{
  "num_hidden_layers": 8,
  "hidden_size": 256,
  "num_attention_heads": 4,
  "num_key_value_heads": 4,
  "head_dim": 64,
  "intermediate_size": 1024,
  "vocab_size": 1603,
  "hidden_act": "gelu",
  "norm": "layernorm",
  "norm_place": "pre",
  "norm_eps": 1e-06,
  "positions": "rope",
  "rope_theta": 10000.0,
  "rope_fraction": 0.5,
  "qk_norm": false,
  "attn_scale": 0.125,
  "bias": "all",
  "tie_word_embeddings": false,
  "parallel_block": true,
  "init": "uniform",
  "init_std_qkv": 0.0352,
  "init_std_o": 0.0,
  "init_std_up": 0.0352,
  "init_std_down": 0.0,
  "optimizer": "soap_variant",
  "learning_rate": 0.00595,
  "lr_mult_qkv": 0.7,
  "lr_mult_up": 1.38,
  "beta1": 0.95,
  "beta2": 0.99,
  "lr_head": 0.00612,
  "max_grad_norm": 1.0,
  "warmup_steps": 200,
  "schedule": "wsd",
  "decay_fraction": 0.409,
  "decay_shape": "sqrt",
  "final_lr_fraction": 0.05,
  "batch_tokens": 65536,
  "max_seq_len": 256,
  "doc_mask": false,
  "train_tokens": 183400000,
  "max_steps": 2799,
  "dataset": "wikipedia_en"
}
Each number is 50 + 15 x the weight over its row's rms, rounded and kept within 0 to 99. Layers, rows and columns count from 0. The size before them is the row's rms in percent of the matrix's.

# layer 2 MLP up, 1024x256, rms 0.263, rows 951-978, columns 0-127
102:55 38 73 59 54 44 54 50 59 49 56 58 42 37 60 51 52 37 52 28 51 39 49 43 45 49 72 39 44 39 42 21 41 47 64 59 40 55 86 45 18 24 74 50 69 34 40 60 96 60 62 89 38 30 41 52 38 55 09 88 75 50 43 69 54 46 39 36 53 07 40 28 62 43 43 62 36 61 66 42 18 53 48 72 34 22 80 25 46 28 46 54 73 45 61 43 41 53 58 17 49 51 44 53 51 51 60 24 22 51 65 51 60 62 61 80 15 35 69 67 44 50 57 44 39 26 46 43
100:35 65 57 51 46 50 49 37 19 39 62 68 20 57 44 32 48 40 50 29 39 35 32 60 71 11 51 43 77 52 45 75 56 51 49 54 32 57 41 39 29 60 38 57 31 42 50 71 46 52 59 14 52 41 30 39 73 67 59 59 51 40 00 81 76 71 54 62 60 87 62 57 37 29 41 51 37 60 38 62 48 72 53 58 47 38 43 61 30 37 36 48 59 23 52 32 61 31 26 52 45 54 56 46 59 83 50 64 53 83 47 80 47 74 56 68 35 45 41 52 49 68 55 54 56 44 62 37
099:63 22 47 22 92 21 78 60 34 28 38 48 62 45 64 38 28 54 42 36 41 44 39 48 36 50 44 43 52 29 53 55 76 55 57 25 34 61 64 59 62 44 63 63 45 41 40 51 27 53 52 67 80 54 51 69 25 72 45 63 76 44 33 76 23 59 61 60 75 67 53 40 63 45 54 51 52 72 34 40 29 74 37 37 51 41 63 42 39 43 24 69 57 53 29 55 65 72 65 48 45 48 58 61 39 48 36 45 43 52 39 29 43 47 53 27 36 39 46 45 78 39 48 96 43 60 59 61
102:47 27 63 45 38 25 32 30 50 68 57 25 30 41 63 49 49 58 17 54 57 43 67 38 52 58 71 49 38 54 60 36 51 57 50 35 32 49 67 62 69 35 49 53 67 29 58 00 56 31 23 60 47 37 52 68 49 26 52 48 74 39 45 56 47 72 50 53 54 15 46 37 61 50 56 08 33 72 56 36 35 32 62 65 55 31 34 18 26 56 64 49 33 55 48 57 83 39 62 60 41 66 62 45 64 45 62 40 34 61 62 39 58 27 42 50 45 47 33 40 35 44 20 53 49 24 61 53
097:67 46 58 34 42 38 70 69 47 51 65 50 76 50 26 56 98 64 47 46 51 45 42 60 73 34 35 28 60 52 24 76 29 34 48 57 38 33 53 61 52 56 68 44 61 34 07 09 50 87 44 52 38 38 29 49 47 60 47 27 35 56 47 18 50 50 62 39 63 34 43 63 20 39 70 21 39 47 52 65 53 63 66 53 24 31 56 47 53 40 51 50 54 68 48 28 49 63 50 74 58 43 28 60 57 63 34 66 49 59 27 29 55 83 65 38 45 47 43 31 33 33 43 29 19 62 51 43
102:48 48 55 62 47 75 60 54 46 55 77 64 36 49 43 36 47 60 56 74 44 35 86 44 46 31 73 23 38 40 44 33 25 51 52 65 60 57 17 44 41 87 63 45 37 63 52 45 46 43 12 67 48 24 47 34 42 60 25 31 41 39 35 42 49 39 41 39 71 47 41 55 56 34 32 64 71 28 69 78 52 66 40 33 55 49 58 36 58 62 21 42 59 35 43 52 52 48 59 44 53 74 23 62 58 67 30 55 40 57 41 59 57 39 21 77 29 14 46 36 39 32 42 42 54 51 38 32
105:76 72 55 21 33 60 42 48 46 41 71 69 50 61 30 74 47 67 52 17 33 71 46 38 57 52 23 44 17 46 43 51 63 53 46 23 32 21 56 63 40 55 80 39 52 58 31 66 67 51 36 58 72 39 66 55 46 49 54 54 64 47 42 53 50 65 47 21 79 48 58 33 49 53 42 61 58 33 28 29 47 43 24 52 47 59 59 78 29 39 34 14 54 38 52 64 27 42 29 58 80 46 68 72 59 46 52 47 52 52 89 61 52 14 52 75 45 55 76 73 56 37 82 60 58 56 56 59
097:59 53 37 48 54 35 60 50 66 52 51 03 36 45 40 57 31 52 53 43 46 49 51 45 62 62 47 43 43 55 33 36 52 73 20 59 45 29 47 64 78 56 42 45 35 43 46 54 70 57 55 51 40 30 51 23 58 52 44 55 61 68 36 56 57 40 55 46 59 44 55 56 23 49 59 38 40 81 44 46 69 61 34 47 29 39 46 56 44 65 55 80 53 31 57 86 53 71 46 46 61 46 38 41 53 82 50 55 50 60 69 44 65 49 40 30 36 31 50 37 48 99 58 74 56 44 43 10
097:58 41 40 39 39 44 54 72 72 32 65 51 30 49 51 46 29 68 38 51 53 65 63 36 43 61 39 47 61 51 75 50 70 78 56 44 52 38 71 81 12 40 52 18 49 69 52 20 78 71 49 46 39 51 48 46 46 43 47 46 30 31 38 51 65 35 66 51 41 64 57 55 53 33 52 23 39 19 37 42 47 40 51 49 60 30 39 41 49 68 41 50 46 34 65 37 41 47 71 89 55 48 65 73 37 48 53 44 60 36 11 51 57 45 53 43 46 47 60 51 25 54 46 57 48 53 75 50
093:54 49 46 52 59 56 36 76 56 48 68 52 59 69 51 64 41 14 43 30 35 39 31 44 54 45 53 65 57 58 26 64 50 26 53 51 24 49 59 54 15 51 38 48 39 36 95 67 39 80 73 43 48 32 34 50 46 48 61 33 40 35 59 38 52 56 48 42 45 64 76 63 50 66 64 58 38 40 75 59 50 34 68 57 76 25 56 45 35 58 39 27 60 68 61 41 58 56 46 51 49 28 60 59 57 64 36 39 55 57 46 28 62 62 79 45 23 44 48 56 20 79 46 56 46 51 46 70
105:29 51 54 35 84 30 28 30 68 78 58 52 42 77 43 28 49 66 68 44 35 32 60 46 54 52 34 40 78 21 53 48 53 49 32 45 73 51 30 59 53 42 56 73 62 57 40 11 54 49 54 60 49 49 55 72 49 37 72 32 83 49 49 58 44 24 62 49 44 17 65 12 37 45 61 68 46 48 53 31 80 61 63 61 38 51 48 50 28 59 72 60 31 41 57 48 58 49 50 39 56 58 49 75 34 47 73 33 41 68 36 30 28 44 32 44 38 43 47 37 38 86 60 39 32 21 36 58
097:14 37 34 24 69 32 57 56 63 52 60 35 59 42 58 68 50 55 64 18 55 39 28 39 40 42 57 58 50 34 33 61 41 28 66 41 73 43 61 55 40 46 63 34 60 78 46 58 25 62 53 66 53 46 62 56 46 56 71 34 61 76 62 46 56 63 50 44 44 49 42 30 56 41 64 43 57 41 58 86 36 42 32 54 71 66 66 65 40 42 34 44 49 27 06 41 56 38 60 56 40 38 63 59 76 52 55 50 62 65 34 56 73 84 42 51 29 60 63 53 51 76 66 44 44 20 87 36
101:51 62 43 42 46 42 68 55 27 31 58 39 50 58 42 71 20 63 53 44 25 47 64 51 49 38 55 53 71 39 28 53 39 46 57 65 64 45 52 46 63 81 74 54 56 62 42 48 49 50 46 45 36 72 51 45 80 48 33 56 62 82 54 57 34 50 41 69 38 44 35 56 42 55 25 48 27 65 61 46 40 46 44 81 34 63 56 39 25 52 68 63 42 34 87 50 47 50 39 54 42 64 49 81 29 21 58 43 39 50 51 36 38 91 64 64 40 34 54 62 55 44 96 46 49 48 49 36
101:27 30 46 44 43 15 33 40 70 66 47 53 57 28 34 39 49 33 40 69 72 64 56 63 44 58 64 47 61 58 54 36 20 65 39 57 40 57 39 34 62 56 92 39 23 77 59 54 63 84 37 38 34 71 37 46 41 64 37 57 62 56 69 51 23 26 58 68 60 40 46 30 49 64 52 34 59 28 61 57 14 16 43 77 42 66 36 35 41 37 45 49 29 52 47 81 47 47 74 38 76 61 53 41 57 78 72 62 53 54 27 81 60 65 36 53 43 54 54 30 37 49 82 60 48 51 73 53
109:31 38 56 37 66 35 73 35 36 22 42 42 31 59 79 61 55 49 38 75 55 49 32 26 37 25 46 51 47 40 51 61 41 44 42 54 52 42 31 44 43 40 63 55 50 46 35 95 40 47 37 41 78 61 61 49 25 89 46 73 56 28 46 41 48 51 30 54 60 77 46 33 51 45 25 52 62 56 51 64 75 53 41 27 58 61 28 36 61 59 52 55 43 61 28 90 55 51 88 49 49 25 75 69 42 34 43 36 69 56 45 26 36 54 82 63 35 37 72 50 88 34 61 65 69 40 59 49
103:40 35 65 64 45 42 27 65 47 30 59 31 44 70 59 49 56 52 40 57 73 41 11 29 33 52 48 45 60 47 73 29 60 70 43 61 46 75 35 50 30 53 57 76 61 57 33 41 54 25 74 43 51 56 88 55 53 27 51 39 58 58 29 66 55 41 28 73 44 74 57 58 86 49 47 73 76 59 34 29 42 68 32 57 70 38 38 65 26 61 53 59 22 36 83 35 66 34 34 70 28 76 60 30 37 42 45 58 42 56 42 68 47 43 34 55 48 70 69 51 63 55 55 30 48 41 49 33
109:77 50 49 27 22 41 61 46 45 33 48 40 42 80 53 48 63 54 33 42 58 57 31 37 57 54 37 28 39 59 66 44 46 75 47 52 35 50 32 39 52 42 47 55 39 24 35 26 60 52 75 27 57 61 71 56 38 61 51 41 37 44 77 62 41 22 31 76 57 38 42 64 78 25 80 61 47 57 75 47 62 79 56 57 50 57 69 60 57 51 50 52 60 56 46 46 61 71 46 33 53 79 46 68 75 32 73 55 31 41 61 50 77 61 67 39 58 28 38 47 55 58 45 50 65 24 67 52
092:40 46 42 30 73 35 30 44 46 67 50 57 61 33 49 24 41 48 24 67 42 43 60 49 58 59 64 54 33 54 50 36 59 61 09 35 53 41 74 99 40 44 61 46 63 49 47 44 67 47 56 59 55 67 52 45 48 46 50 64 78 66 46 20 60 83 45 34 39 65 63 50 47 36 54 57 50 36 42 59 42 56 64 58 30 49 55 23 66 59 63 67 55 61 35 59 67 31 81 40 40 61 36 65 36 41 68 53 18 36 51 60 44 43 56 72 46 53 31 57 47 74 68 44 39 50 65 80
095:64 58 46 48 58 50 46 67 48 12 68 70 42 74 51 47 62 38 86 21 59 46 26 41 55 47 34 42 40 51 55 59 45 51 60 43 20 63 59 62 61 26 57 63 48 50 15 35 67 29 67 53 67 48 64 30 46 58 55 55 36 48 57 63 61 45 47 56 43 46 61 37 26 51 44 43 53 24 42 56 72 73 68 65 28 56 41 74 55 45 66 28 41 24 41 30 60 63 35 57 38 46 42 58 46 54 47 49 45 30 66 48 66 91 79 41 20 46 60 56 37 24 59 45 49 80 65 45
097:35 38 34 53 57 59 28 39 33 46 45 51 64 95 54 44 35 24 30 46 34 41 19 34 76 54 33 54 31 56 49 54 32 45 46 77 61 72 51 61 27 24 35 59 55 48 53 51 84 21 45 36 51 51 41 49 36 29 40 48 54 55 38 34 22 59 50 47 57 47 57 85 28 49 55 71 53 15 49 66 63 22 63 55 43 42 30 22 46 32 49 45 59 66 72 79 39 66 59 26 54 50 59 56 49 63 41 30 32 74 58 64 43 51 68 27 49 37 65 29 31 59 39 82 58 65 61 51
097:64 40 67 41 54 83 31 63 51 56 44 48 63 49 67 51 47 38 43 46 43 42 57 44 30 24 54 47 48 77 67 00 41 46 57 54 47 55 56 19 51 48 61 37 69 66 52 30 51 34 58 52 32 40 54 51 84 16 31 33 66 35 56 88 64 62 26 84 73 20 26 61 64 48 32 37 62 76 57 55 60 74 17 51 44 43 34 72 26 41 34 43 34 50 40 92 42 36 15 46 35 82 55 64 52 50 53 44 50 36 40 77 70 56 48 29 28 27 45 41 27 51 67 37 41 65 55 50
095:51 77 47 53 40 75 50 33 54 30 52 76 49 60 52 59 47 71 70 56 39 56 67 67 48 53 68 34 46 58 44 46 77 79 33 34 28 52 90 46 45 52 59 66 49 44 63 54 38 49 37 53 11 50 50 75 14 33 56 78 39 51 80 40 49 66 63 49 79 69 54 45 54 51 52 39 33 58 52 44 52 34 58 46 57 50 47 62 39 43 65 56 78 57 52 43 44 22 65 41 52 44 48 73 69 35 61 49 62 53 44 67 33 49 36 34 41 49 39 65 57 53 40 54 68 50 45 52
095:56 55 57 82 55 73 49 64 74 46 54 61 56 24 58 48 85 91 29 29 56 68 45 33 41 52 60 73 19 41 48 46 25 47 61 83 52 68 31 41 35 26 43 39 47 60 47 18 40 55 46 44 30 43 41 17 38 67 60 40 75 63 57 68 65 48 51 85 46 40 62 58 38 59 13 47 49 47 41 68 32 58 78 43 31 56 24 50 49 39 46 21 58 31 81 36 29 24 61 58 39 50 48 49 34 49 51 48 57 59 37 72 66 34 39 81 63 37 34 50 48 58 72 52 54 44 31 43
096:61 60 41 55 48 52 67 43 56 68 30 40 51 58 59 32 32 52 52 31 28 52 40 33 75 67 55 29 30 35 46 55 36 45 53 42 42 52 51 59 51 52 65 61 70 50 30 39 25 45 60 36 53 45 48 56 42 47 71 45 31 64 28 67 55 58 46 35 48 60 36 72 53 63 61 53 36 63 34 55 36 43 39 76 35 40 46 71 75 56 38 53 80 53 48 54 50 30 35 55 31 45 38 35 72 67 18 40 42 55 64 19 68 70 35 41 53 38 39 48 46 99 62 71 66 46 28 62
100:42 46 66 36 61 16 42 24 73 48 40 44 36 29 34 29 54 48 36 48 52 44 67 49 27 74 40 62 35 61 73 43 62 43 36 62 75 60 41 60 57 28 52 64 42 63 66 37 50 67 32 42 45 40 57 35 58 16 46 69 64 44 56 43 63 28 67 67 35 08 43 52 70 48 45 62 87 48 37 47 46 50 54 61 56 44 27 49 75 62 42 56 38 54 49 46 41 37 41 56 76 40 66 53 49 49 48 49 34 18 34 37 41 51 00 34 49 46 30 46 44 52 83 65 20 50 55 61
098:15 57 68 54 78 40 62 46 54 55 57 53 70 51 42 60 43 43 72 58 40 39 33 56 39 56 58 52 64 63 53 52 62 24 44 49 66 60 50 34 49 43 53 69 56 48 33 25 58 51 47 46 24 72 41 47 46 34 35 70 68 64 66 52 83 81 53 54 40 60 36 73 26 40 43 78 42 21 71 26 72 62 65 49 27 32 62 24 38 62 33 43 78 49 60 51 63 66 45 57 17 38 52 62 50 15 41 64 31 54 47 40 51 20 32 48 45 57 41 56 12 21 35 53 07 41 42 37
104:66 66 32 59 51 58 28 53 41 57 34 54 61 55 40 61 38 56 39 52 28 39 32 53 52 84 27 70 38 50 54 44 63 45 36 50 50 37 43 60 36 26 69 38 37 68 45 41 44 40 54 49 59 29 48 71 49 38 42 27 59 99 34 59 53 45 47 49 50 59 32 53 69 27 61 56 70 31 32 44 50 65 80 42 56 49 39 31 59 45 47 36 86 46 51 63 23 39 38 64 61 62 57 62 76 60 36 51 53 56 59 83 52 42 49 47 51 39 54 43 61 59 66 54 10 64 61 58
093:63 48 19 50 66 27 76 39 69 34 52 37 30 59 66 59 64 59 43 42 40 42 35 29 56 44 59 59 51 45 29 42 64 47 56 67 55 32 52 56 57 60 42 74 30 40 64 55 68 45 57 46 38 81 86 59 18 19 50 51 40 45 72 76 32 08 33 45 69 47 59 40 57 58 39 33 54 52 77 38 67 40 48 44 32 30 59 61 62 70 45 30 26 52 35 45 51 57 57 61 51 49 44 63 47 57 44 32 31 39 40 30 53 54 60 52 51 37 66 46 62 53 18 21 56 68 89 33
# layer 2 MLP down (transposed), 1024x256, rms 0.192, rows 951-977, columns 0-127
107:27 49 57 50 69 38 58 38 49 05 63 69 62 57 77 65 58 41 76 47 59 40 37 52 12 60 58 65 46 60 30 48 49 47 60 47 50 49 57 50 44 72 43 59 48 46 66 52 64 44 29 50 73 52 37 65 25 41 27 45 87 53 64 39 51 61 53 57 61 56 41 90 18 37 43 53 56 20 57 47 41 31 23 52 60 22 55 49 43 43 59 48 49 58 29 34 54 46 25 60 66 31 39 53 45 36 61 78 81 45 51 45 47 57 50 54 57 59 59 52 70 45 46 27 40 53 57 24
104:82 51 28 47 48 49 42 77 56 54 49 71 58 62 65 80 05 47 40 79 52 48 68 40 56 68 70 45 57 46 67 51 44 68 58 23 71 25 55 58 44 56 67 32 37 41 51 45 70 46 43 61 32 71 46 56 27 49 35 51 54 42 66 49 30 59 56 57 97 22 55 57 51 69 52 41 74 62 41 57 62 43 41 63 73 40 65 63 60 57 66 69 72 57 46 65 37 88 54 45 41 38 67 62 38 54 46 25 64 17 41 52 40 40 34 48 42 51 47 44 63 71 67 65 57 56 41 58
096:77 31 66 71 47 53 44 49 69 50 29 66 33 54 38 38 43 59 54 46 37 48 43 34 32 42 18 53 36 52 64 41 54 74 60 41 26 34 57 95 27 78 36 53 51 37 35 55 67 54 86 21 63 44 59 34 49 60 62 48 60 40 45 54 47 38 13 48 45 67 38 47 70 75 72 36 47 43 51 39 55 58 49 42 41 68 62 30 45 28 46 54 66 60 62 55 53 70 58 59 39 48 35 16 57 44 57 45 65 29 49 68 34 43 40 65 32 57 53 15 19 54 33 57 72 49 48 34
114:41 64 53 41 44 41 67 47 22 39 31 55 67 47 55 32 43 47 78 35 23 52 56 41 41 36 71 52 44 58 66 53 72 16 61 50 58 31 66 29 58 38 61 50 11 46 52 51 23 34 35 64 29 79 52 37 30 54 63 71 48 41 48 49 54 29 55 66 48 52 71 35 64 52 33 68 50 62 45 37 63 46 42 63 65 38 53 64 66 34 41 94 39 59 51 37 44 34 71 47 46 48 75 62 77 82 36 80 35 44 48 33 63 42 59 64 31 48 22 52 44 55 56 78 52 34 36 67
100:48 42 80 62 42 40 58 35 63 59 48 34 48 41 70 71 50 60 62 72 38 40 44 68 43 58 52 38 51 71 56 40 45 65 46 63 53 64 61 59 35 46 56 21 32 46 63 55 62 76 60 35 25 61 41 56 74 24 42 41 58 08 59 55 14 63 27 57 55 28 36 45 60 48 44 35 62 40 36 68 55 24 79 21 47 59 68 12 47 45 44 43 71 66 24 63 22 33 61 51 49 67 61 11 50 48 10 62 55 68 51 70 56 34 62 55 43 39 55 66 61 43 74 29 38 58 64 44
100:59 45 35 19 56 32 58 55 44 44 59 30 41 45 52 49 38 49 66 59 34 47 48 40 46 45 25 52 54 62 49 45 52 38 53 48 39 37 65 56 22 16 54 19 44 39 11 63 33 19 65 66 82 68 30 26 31 73 48 46 30 63 53 80 63 36 52 52 11 44 65 60 64 41 47 44 75 36 68 38 67 45 33 62 60 43 49 55 39 33 15 62 48 37 64 39 75 53 60 55 55 66 60 50 45 38 61 53 38 73 67 25 59 54 31 22 49 57 73 57 52 76 46 52 60 47 65 64
098:39 41 39 60 66 58 55 63 73 44 35 43 56 50 45 70 56 33 50 49 52 67 37 20 62 38 72 81 47 79 60 61 47 63 53 22 52 54 71 42 67 46 43 68 34 19 54 62 78 36 40 49 44 58 49 45 78 58 57 57 51 56 47 72 74 41 59 44 16 58 41 31 55 26 63 31 59 47 53 49 55 12 74 51 54 58 80 39 58 60 33 58 46 29 74 31 59 43 55 38 46 84 13 34 43 68 40 55 52 29 42 46 60 62 34 68 46 60 36 58 73 55 58 65 68 61 32 43
103:38 37 43 46 44 51 43 49 43 27 47 73 39 50 66 79 49 55 37 40 41 27 55 88 58 51 43 69 63 51 41 51 62 38 56 22 59 53 42 55 30 53 60 71 48 43 35 58 20 32 46 37 57 81 34 33 75 49 63 54 45 44 57 10 25 62 55 58 62 34 19 49 51 42 47 49 44 68 49 33 44 40 11 38 59 53 72 57 51 15 62 33 51 39 36 45 53 11 98 60 47 47 87 51 31 50 62 22 45 72 41 51 52 44 69 71 45 24 53 41 21 33 44 47 40 72 61 64
093:63 82 50 58 71 24 36 65 42 48 38 57 44 30 45 55 28 37 42 46 31 32 47 46 36 56 54 58 60 45 37 31 33 20 53 52 48 56 22 54 73 43 74 48 40 51 79 65 41 71 52 38 40 57 72 72 44 47 57 28 55 51 52 48 51 32 95 62 53 47 28 37 44 66 69 62 32 56 48 47 42 50 71 43 61 58 66 49 58 64 34 68 42 34 62 74 47 54 03 48 44 75 58 40 43 16 65 24 56 48 67 38 32 44 43 55 35 86 80 53 65 39 72 69 52 47 08 52
083:29 60 49 63 24 82 27 31 55 35 44 48 39 79 79 74 65 59 59 66 52 44 42 13 72 59 65 33 68 37 44 60 55 18 61 56 56 33 26 36 42 74 31 43 78 59 81 29 41 61 35 61 23 49 52 41 65 60 32 49 52 48 54 54 56 55 53 46 34 27 47 62 34 60 33 64 33 75 46 50 59 62 53 23 43 51 69 50 55 90 46 40 53 36 76 53 42 55 62 60 74 61 55 54 59 47 43 41 53 61 72 27 43 53 51 67 74 63 55 42 73 57 47 42 38 58 36 61
114:49 67 56 40 80 31 60 28 48 25 31 55 72 55 72 43 50 56 57 25 41 60 52 34 44 23 69 71 62 42 78 17 65 47 46 45 56 52 54 33 60 39 56 63 65 55 55 63 40 60 46 70 45 78 65 29 45 32 72 53 47 52 61 68 43 43 60 35 34 65 46 54 14 61 41 58 43 67 55 66 47 50 51 74 31 57 49 51 57 36 68 54 31 40 59 53 32 50 38 53 47 38 70 48 50 53 68 52 40 42 09 42 68 40 55 20 65 44 58 68 39 72 46 85 27 26 56 22
095:41 55 70 76 52 51 56 49 43 50 58 62 27 68 44 47 64 49 48 50 33 55 51 59 61 48 37 48 41 50 38 41 50 67 36 81 43 71 26 30 46 42 48 48 53 43 57 60 28 51 32 48 48 63 37 46 48 62 45 30 50 38 45 72 51 47 61 64 54 49 74 57 23 37 44 54 37 63 59 75 80 87 30 24 39 44 26 82 58 60 42 42 70 40 52 39 39 66 29 36 42 50 37 38 57 60 46 70 90 42 48 50 46 68 65 53 61 22 20 22 63 53 48 56 59 72 34 57
089:49 45 39 47 60 33 30 61 53 71 72 77 24 45 58 52 61 35 26 53 34 11 41 48 55 49 43 64 39 64 72 31 51 35 54 41 45 73 28 52 30 28 44 32 61 50 70 60 57 22 70 58 36 51 38 45 37 27 61 42 28 44 32 48 49 73 72 35 48 51 68 45 60 41 48 51 48 41 51 73 42 51 35 41 52 42 36 69 46 14 53 36 67 22 21 31 62 27 51 66 43 24 49 26 30 60 51 50 50 50 62 49 23 30 27 34 36 62 24 36 75 41 28 37 57 48 27 63
104:51 62 48 60 62 46 56 39 15 63 40 53 54 52 85 31 48 26 43 44 56 58 38 46 68 22 88 52 57 37 55 32 48 45 33 50 58 44 45 49 25 60 52 69 66 59 56 59 61 59 33 57 49 52 58 50 46 38 42 56 45 53 73 56 25 77 77 61 57 50 55 38 68 23 24 76 46 89 54 47 29 73 56 31 74 46 40 44 80 71 24 60 65 43 53 45 74 46 46 58 64 48 36 78 46 53 77 38 60 45 44 37 24 26 16 32 40 40 51 48 54 41 52 42 34 46 57 77
094:45 72 61 59 52 79 24 44 72 65 69 40 58 43 18 40 76 38 45 28 30 45 55 77 56 67 42 25 58 56 57 53 51 48 66 56 58 62 57 26 66 67 49 44 55 55 63 42 55 34 39 51 47 59 23 44 39 33 65 35 30 75 39 64 45 16 62 26 62 49 77 61 55 68 58 40 24 57 55 63 37 66 87 60 45 52 46 37 46 17 44 78 50 59 63 40 42 38 39 64 47 42 42 38 68 59 81 55 63 52 29 40 49 37 44 75 69 71 60 58 32 58 33 49 57 39 49 65
100:39 43 55 61 49 53 76 43 59 29 49 59 35 47 56 55 54 44 43 55 38 65 33 31 57 60 45 42 73 53 53 63 44 33 33 26 47 56 53 38 43 45 27 59 43 57 30 30 46 63 52 61 36 29 58 27 58 38 43 57 46 44 34 76 58 47 40 53 54 68 01 72 65 44 31 24 67 82 57 49 52 52 43 66 61 27 52 65 47 31 70 77 58 60 84 22 80 37 52 35 51 68 46 38 77 76 55 32 40 72 71 67 40 52 59 71 28 57 46 50 54 41 67 45 59 67 57 68
099:57 43 45 67 55 54 67 68 35 16 46 50 73 20 22 62 43 80 80 44 42 62 44 55 45 41 55 56 52 81 48 44 51 55 34 74 68 61 46 91 30 18 55 15 21 61 60 21 62 35 51 58 65 45 22 43 81 29 50 65 47 37 13 26 63 58 37 43 48 46 51 67 51 64 39 34 73 53 15 49 42 20 58 60 59 32 24 51 53 37 65 73 55 44 40 53 33 56 40 39 00 46 64 60 60 58 51 55 42 46 61 24 36 57 56 55 52 68 58 59 41 22 28 41 53 80 46 68
100:74 40 70 53 35 31 76 53 31 42 30 48 71 48 55 60 65 91 54 24 22 60 40 36 43 49 48 34 50 44 38 99 47 49 21 85 54 30 48 29 68 62 65 38 44 45 63 56 43 40 46 44 55 72 53 48 71 55 47 57 55 53 34 69 39 32 80 70 53 51 51 42 85 27 56 44 47 21 67 40 21 57 50 37 51 65 43 47 34 28 70 56 52 35 51 44 43 49 42 40 75 30 38 33 45 57 40 42 50 40 38 40 58 47 22 52 53 58 46 61 53 61 64 36 66 58 26 67
106:54 57 52 43 65 53 30 63 38 45 55 25 46 53 70 60 70 20 73 49 61 52 68 33 31 34 74 26 67 55 76 24 47 29 53 11 50 75 68 52 63 66 46 41 58 48 38 57 50 76 34 49 30 31 37 22 35 73 48 71 27 41 61 25 68 59 49 48 80 67 43 38 41 58 36 38 63 63 65 28 67 64 58 48 35 53 62 38 85 71 59 41 50 40 73 45 42 62 56 53 70 41 65 47 30 59 35 56 67 51 64 37 70 58 42 26 51 46 64 67 50 76 58 50 66 42 44 39
101:46 35 57 61 40 58 53 24 61 37 40 35 39 56 68 55 39 54 64 58 66 35 73 78 59 41 36 53 76 49 67 44 42 59 67 48 62 61 30 56 64 59 39 22 57 38 33 19 43 58 52 37 16 41 71 70 83 52 35 49 69 38 58 48 53 57 49 70 79 78 49 53 42 71 50 28 55 82 69 51 61 45 49 45 88 85 65 61 62 27 48 39 39 46 22 74 71 73 52 45 52 50 49 66 46 55 49 55 44 32 43 38 30 34 62 21 27 53 47 63 52 42 77 38 52 58 61 19
103:53 51 46 74 44 46 33 71 66 46 65 52 52 48 55 52 41 64 37 46 67 46 60 28 67 48 61 58 54 62 44 45 34 52 64 48 57 38 45 43 71 58 40 44 68 49 55 37 46 54 59 47 69 58 54 47 61 68 30 31 37 60 54 42 61 55 37 62 32 52 29 46 58 53 51 29 49 67 56 41 56 60 49 58 30 57 98 78 86 45 71 47 49 60 61 39 37 32 36 50 55 35 44 54 59 56 47 57 55 72 74 41 52 35 74 33 65 54 25 65 41 63 73 55 17 41 41 68
090:64 24 49 46 48 53 30 53 36 42 70 24 49 53 66 53 43 57 21 48 59 15 68 42 18 61 41 50 69 64 47 32 50 67 71 54 51 58 27 65 48 57 47 31 74 55 38 60 56 41 45 53 71 37 54 64 68 54 49 26 71 18 56 38 61 37 40 69 50 48 40 48 53 60 50 45 63 57 59 56 29 41 41 57 75 37 65 54 48 37 39 52 49 43 55 85 46 68 69 44 24 47 60 31 21 62 40 45 29 54 60 49 36 90 30 40 39 43 26 54 84 82 46 58 54 73 42 47
099:74 42 61 33 45 90 49 43 36 34 63 76 62 61 56 56 64 43 34 49 40 43 67 46 68 57 21 57 50 55 44 32 58 47 58 48 41 36 39 49 43 53 88 76 24 15 23 46 67 50 62 43 67 60 50 29 35 55 39 40 57 44 39 37 69 37 36 39 49 49 28 46 16 20 37 54 21 39 44 67 66 52 21 58 40 44 34 58 40 71 63 57 44 29 57 33 58 65 79 44 61 67 81 42 40 26 57 48 46 20 75 59 62 61 69 21 91 36 38 72 44 47 32 45 59 72 71 50
099:57 72 56 42 37 51 34 62 54 60 61 45 62 42 62 54 68 44 36 57 56 55 29 35 69 64 62 74 30 65 63 44 78 42 24 52 77 39 42 37 36 60 68 35 57 53 32 58 25 34 33 66 53 43 11 37 58 45 21 83 36 42 40 12 27 59 45 48 42 54 48 53 55 59 66 00 64 40 62 48 46 60 60 36 40 45 68 42 51 50 83 32 45 85 47 68 46 78 53 65 55 38 30 50 38 52 53 20 35 66 43 47 58 49 25 39 40 74 36 44 38 60 41 46 47 51 36 69
108:33 56 18 32 56 46 45 74 56 33 40 34 46 51 51 74 56 73 33 44 75 35 61 47 64 46 38 37 58 63 38 55 47 72 68 27 53 45 58 62 70 58 31 41 50 55 38 41 57 31 47 69 44 54 45 41 50 63 46 50 49 24 41 71 30 18 67 34 57 42 53 42 71 17 57 62 47 43 50 47 59 60 60 42 43 45 59 42 36 50 56 48 52 34 39 50 64 47 36 23 50 54 35 58 31 42 55 49 46 63 45 58 35 55 42 46 34 19 35 62 55 36 47 36 44 59 46 70
100:71 41 63 80 66 85 26 60 75 63 52 54 22 39 56 43 58 61 64 54 39 58 43 49 58 38 48 76 63 45 55 31 45 50 30 43 36 81 48 73 45 54 76 51 46 45 33 61 63 48 61 64 66 65 61 60 41 64 57 44 39 36 42 34 47 68 38 41 48 64 52 55 52 64 73 65 57 39 45 49 24 07 77 73 53 47 41 77 40 49 66 32 55 48 34 48 82 92 40 45 69 54 75 45 49 59 67 56 57 59 96 53 31 58 58 37 51 40 51 42 47 36 16 58 39 61 43 56
101:20 61 38 62 57 64 57 27 51 29 64 36 45 54 43 24 58 32 77 34 29 31 64 10 56 53 33 34 52 21 61 47 61 33 46 38 58 65 44 15 57 49 48 48 64 55 55 39 41 54 28 46 41 48 35 36 44 58 47 59 63 44 50 46 37 53 55 47 46 25 46 52 53 67 56 56 30 56 75 52 70 40 60 38 34 66 35 55 54 61 55 63 57 44 69 63 71 59 50 51 72 55 35 49 26 49 52 18 50 15 50 49 72 55 65 58 51 40 44 59 43 47 92 19 27 52 55 22